{"n_layer": 11, "d_model": 128, "n_head": 2, "n_kv_head": 1, "head_dim": 64, "d_mlp": 320, "vocab_size": 1877, "activation": "swiglu", "norm": "rmsnorm", "norm_place": "pre", "norm_eps": 1e-05, "positions": "rope", "rope_base": 10000.0, "rope_fraction": 1.0, "qk_norm": false, "attn_scale": 0.125, "bias": "qkv", "tie_embeddings": true, "parallel_block": false, "init": "normal", "init_std_qkv": 0.0601, "init_std_o": 0.0746, "init_std_up": 0.0859, "init_std_down": 0.0859, "optimizer": "soap_variant", "lr": 0.00504, "weight_decay": 0.0, "lr_head": 0.00537, "grad_clip": 1.0, "warmup_steps": 200, "schedule": "wsd", "decay_fraction": 1.0, "decay_shape": "linear", "final_lr_fraction": 0.0, "batch_tokens": 16384, "seq_len": 1024, "doc_mask": true, "train_tokens": 94100000, "steps": 5744, "dataset": "wikipedia_en"}
Each number is 128 + 24 x the weight over its row's rms, rounded and kept within 0 to 255. Layers, rows and columns count from 0. Numbers have three digits each. The size before them is the row's rms in percent of the matrix's.

# layer 3 attention query, 128x128, rms 0.0598, rows 0-127, columns 32-63
066:177109139119134096084109104139133090094106129131139106157126090115129180116060101122128137081134
074:157127159140113080081081085132119103120098138082101131141154094121145149114102143117151148081133
090:152139138127129086112147098106116145137116135137119116080137088127106109127124137127149118123091
072:136176112142138089135096107100143136154128143133140156147140117156144136116063111116125143114179
107:094099148135093107152134106167094168140120123104090126112097150111150153120116122120163113144106
111:112142087164121133129113108108188099142108146097115138135117120124118114115141128109083080138098
097:104132120130114169110133182160155157118115122175162117139077139162182098132099112140128121135122
095:112140140112132136098134108168102154154075138121087099135113131140152067098146128128125148126122
098:096108096145151100115125119159120153124074123140111155115103091130147149121166122112118114150123
110:132115159135117112169123116120166100164146134130111137104139141081165108195139152099120109126106
100:139149100121131121094145151121098157105117130127115104102135144146132151089111107168124139103151
109:133130126113159144113129173111138125085098102133153134133094127117145094105126083120115105150135
094:110112129173101093150108118134154152133093105109150143107122148092156109141168085056137100104141
083:145112121097114164088101105091098090090108151143111113108116102081120134136149137137109139132157
101:122123140156119095106153155142152113160122135123114141117145105136162154164139130111136132144138
103:118120123131106131097095129121120125125179170098111113088128150165218130173171117144132153158127
093:145138150160124094146103119136104147137118136124178137117163137105120129175137139107105116091122
104:088143145093090115111077126088105098151166138107119130128144172165152157114140124140125127088145
105:125140115135122126092098108153128155092080112156116140142118126122139096133097126149101158167082
104:147124181131161134156167096168202130093138145119117107168181107135130133134138132103147169141120
103:141115086128094111142158065109127098146124102157122178104079131104118156176106131076133120096103
104:135147112105132140129147108109159131135104146147136141106109121094116085139127105124121112137159
106:122125128185140129137148148125148103117196103071119109114154115134092107116125154148108153093151
102:147139084122141116134117127124142124165109122116111146120144188112153129127139113133153142134098
107:150166120095165147098080137103122146160150147142115095113143117100128127115146137117138132144081
111:125064123105110149125141142123144095121090079088095137150108117110167152094133124101130148084114
107:103140152174094140136155128134140093111158125106097153160124120111169135100148155143144114093147
105:156141168097111155113129087101107113124128122096088146122098121163156135150107099101070129107124
101:139160127143108122121150147161086118114140123092115136158173099173101115122173118161140128128090
101:137132160162150140155129166085153125123151145132138144154133131182096172097151143148135119121159
096:111137158089128107153139118082131108124141132160104155146176134068097116149172095095173100119145
107:124139085092162130135113126096128158157133123123119131147145144107105085161129111091178098116097
043:122149136141118095146133121135163114154153144141142166158121155141119151159178172121126123089144
066:154152115135140098135095102155106114117139140148155186141134119148146085173165184115127124074154
089:128136108080165110093113088124074112102143123140161150114155120113116110169131145128151167066143
095:146127103124115124173133150123171085124169134144120152109144110112131141147193118122108053109099
097:119129107105121111155159103138107132152136128142140127174112096120101116119089113146132163151108
102:153136158126155181091105121091140119097149112122158109112123106150134131156093160150100128119142
084:144093173100163136147117133130158105094100122153120114151108117136148102143123139146149153128128
102:165141108132161124151112166142160152120127128159147125120148131123081127129127140151155099087112
096:145143069122150156106144071110107153146158139117130084096156140122114113117102092170111150154099
095:154116144141159111156138115110147105139168107166099094148138138150138078112161138121140136146120
094:119099128150142126103127102120112110124116107156100164111076150173189090144084105136137119105151
104:161122146139122121094113107143111131133113137162102148095130130139137118172136121089114155043120
104:100103159089118166133125092136132130115112135158136034121097154096187129126121111153161120160128
110:095126157105117109137125099154108125170098130134109159151142145123085139136171102138155130134130
107:112146145154153140139164127115095150095126121143160093129110117154138125139110175169139157097128
105:155139132127135143059113148129140103130114121103111139113105143126139154106119096158122143135110
096:188146099104130133127134096149113147119174140123140123118098123093136126082116113093127150123131
099:134117117172158157086158156118097128146130136108115130126107142120138166130128123070117099079148
111:154100125158126139088118164145119172141098138100129112121155133158116155134110154119109130188146
114:120084132119075116119110126164114121134122100139129139151141126115154145124116131127189129150118
096:138143167183151117106123137098120188162147150133158105099159149140125141121113141125133131089107
111:132118127126141122109119118142126132131126128102101074130099118123114128139144124114114146140130
102:156112126167112141099124113169064146123108143155119107108121134113152118140119206119127125141101
098:122124109138169133138165109176132133113135133096116155113123096115161118134132123136129099103096
107:144158119106132129134172187134120125088171110135070110157099106165134117160136115125099135147149
105:132164137167146122079126135078085148080116159137131098124162116101126199124090118123153144148132
111:138130107129120134119145136135153136121110105137138182135130153132117135150127118145136094129087
107:145143141102093154142108138139142133147126101124128153120161163118157162102156126117097102153139
098:108110134169130141155101119157142109121130137147104116136083154122148136136143117129112176135136
099:117145121161125091146120138155150123103101127094142139097144100162140138115115150158129090125104
109:124141103141089130161150140119127109115143143167131129117132087102117134120090135167170131134121
101:096171141153134090137139117139147134123128143157128105112120142125125116138103137140128135094128
128:149140171157092125097106126104098125137136122132108149105176113139102121124127118181116167095116
121:143124091155130110073106112118094132097136148126101113120153145137117132123137096160088139135105
107:161146135120064114093150124113136159139124148129116105129156134170122106176127134133103167160126
088:160141140138088155099164128113116153129079103116094096098182131149123161140142122118142179121137
102:111126129129103118147125131159191149129116153158099167126112129147142138114182110118115106118145
107:134092083096130131099127123142111099103136120134083149139103127121135150132127144104124101134107
092:137161155098149141150118147127150147145105150140133146121125152111135153144110107096131101117147
096:072132093092117129107135131114119120111126128139117089150142120145138113106171109139118149116128
089:101105123131074116143113123128150130164070104108094155115114122144192128124131144087134113139100
099:155118144159171108138140123182111087155098116142135123092084147145154144122114156114166143109138
095:130141162144137082100109171124094136155115097131138135121146122122096119149123122161163148106129
084:117092181170107113118121164081135124161108111091150161116094122119104110089151119121164156138095
093:135110129111107153161115143089155099138154145136148133111140163115133121139146179094156131170135
104:138149126117128120104121134141145082116142092142084080098124114131155102134144139074120127119150
094:119091122118169143149132130090135116101126114139138129159182134151133086119114153103166119098126
102:113124168146142107122148122127139150108134161147105109098090131109152142120103074138123149134137
110:131103095148161161171125110106142159158093116092158118154118132131115173137126136107122121163153
099:099106111129157139077077140123158113103143135121114115133104147120092141129135112111167138168122
097:113140104121127146126111140138085164099153111083165110122116104121109095075138138145136104102083
089:120084101134090095124122106118144129128153100121137103090094129150140149155158107096127101171168
101:077152168100120150140157151162136150103121160157086146132078111143158123187155156111147117137103
107:126150095152129153145124118159141128187121143145102119120113122114148099124094140088128150144140
102:127138116125111154124157124144150122105119146153104141133135161095135155151109093106173142151130
106:145097138153109142132122137081152076134163131084137127122100149123153096141159135129168125110143
108:082117118114086152151084131105124136138141122152161102130109141152141101134137117171134173113118
110:162156120067084129142133105152147142144144143154163148105163134147111144141102111110105135098125
103:164121149153104126113127155151109134131103113111128124119124084136099138173124092160106147103113
106:105131103170079104122136123111074138147143163105118131127115094148117153109144118153102157081124
105:124128129169152150172097133122119160122119135139131094104093150161106113135128131143123109112152
106:158129136095108141140110125082101129131101110142143125092166116140112145145109122130123167098142
109:113132115143160103217155097125123116166160096174145131136124160139157149138115128118136071153124
097:155123110114094103122089104108154157166104123131100110091123152162131159135128133137137108128116
098:130092118146130145146135160188150143108123117132159107119131111140126126131144146076128117124180
088:167095106087131153102095128120126152100070115103137151123112164167167135159141139098127125142108
097:151113092146124121125108160106093120174139118129119105061136110111088095101120069146138174097127
099:147136109126165121125140144158164085115131132150142121136090095100162136102100153135129105136143
087:114130115145152098139111135106105111174167107131125125142108141105137105107148145093095097119086
106:164138163142142132097129102156105112097100176129134092099127117080087141165092126123133128082162
090:145165104144119130136135164157116117063157104128107082139120111129168099110133130118128128129122
096:114152131152113123163111166114146117093118165150122092101127098126078133178141119161165141122168
090:166111130089132132114142129093097131166126129129115133072099145118116165099141122143134112088124
098:179125131154111092111155111126179084141144148115084155125139135092148121135175147118138092124101
090:117126144165151113111123127158148097145114085152148107131099123110196156152139124104096130071106
094:147118131117119110120138120138142130089108118166105180118124120124105110078122129129143148121150
091:147122127121098136126129159140115105123101073113178132154129062113109139153118142153147123182093
094:113138100115104131115135101088105122102083102083080120106166138151120131132161120098134112164126
105:106135079100111095134106117118122128108143086137119115091146102158133128120112126145142097119138
101:100110127131117096120104135105109124099103181105100164125178159150133131115114122157112135122142
102:117124099146161166131121136136154181121124173114125100185112198107132123110114141110096123144092
087:149122126155167101135135148131163127122134170115123129166132152106146128169133142104098082143172
091:121135100126135139104100173154091132090127134120134104129141137128157136136138116143111126147074
120:093134137148113108112105113108109139160127126103192139130136085136116139105122129109147179090145
098:135127131113109093086103148091126108143143153120146103094155105129109130148128168145090167135100
107:148129151156172147116134121142146137126124145130103082114151183172123163129145117152164119096159
107:144136116150132177120111104131076116115103101138119156118173164125127113115133069138117134100138
093:158111100122133126123151119090118116138124139091108127155119110098110167125126126114134088088123
096:066138124056152119124162129140125155105137129173137108141116134146113156095163138176101127134102
107:146121130109115109136143150118099110142123135096118140076133099132140117124114140163147126104159
100:130123105109149164189159161130151169106148129131139133156127156128155119133130074110128117138134
102:171139160127138089126124133074082098145168149104136135140121097118146159108125132114139118127095
108:106151160129178125129124132165145132100110163121121131169109107140129131101139112112136097114157
109:107131123166107135127127118127142056098145097134136133141134103150123134082069141104094156094113
097:109099132091128108154105173113137135108131188115165131118117139101083119177114146135158096138115
104:117163097163131096146118100099106099153127099133137157128121152121157104113145131128109140113138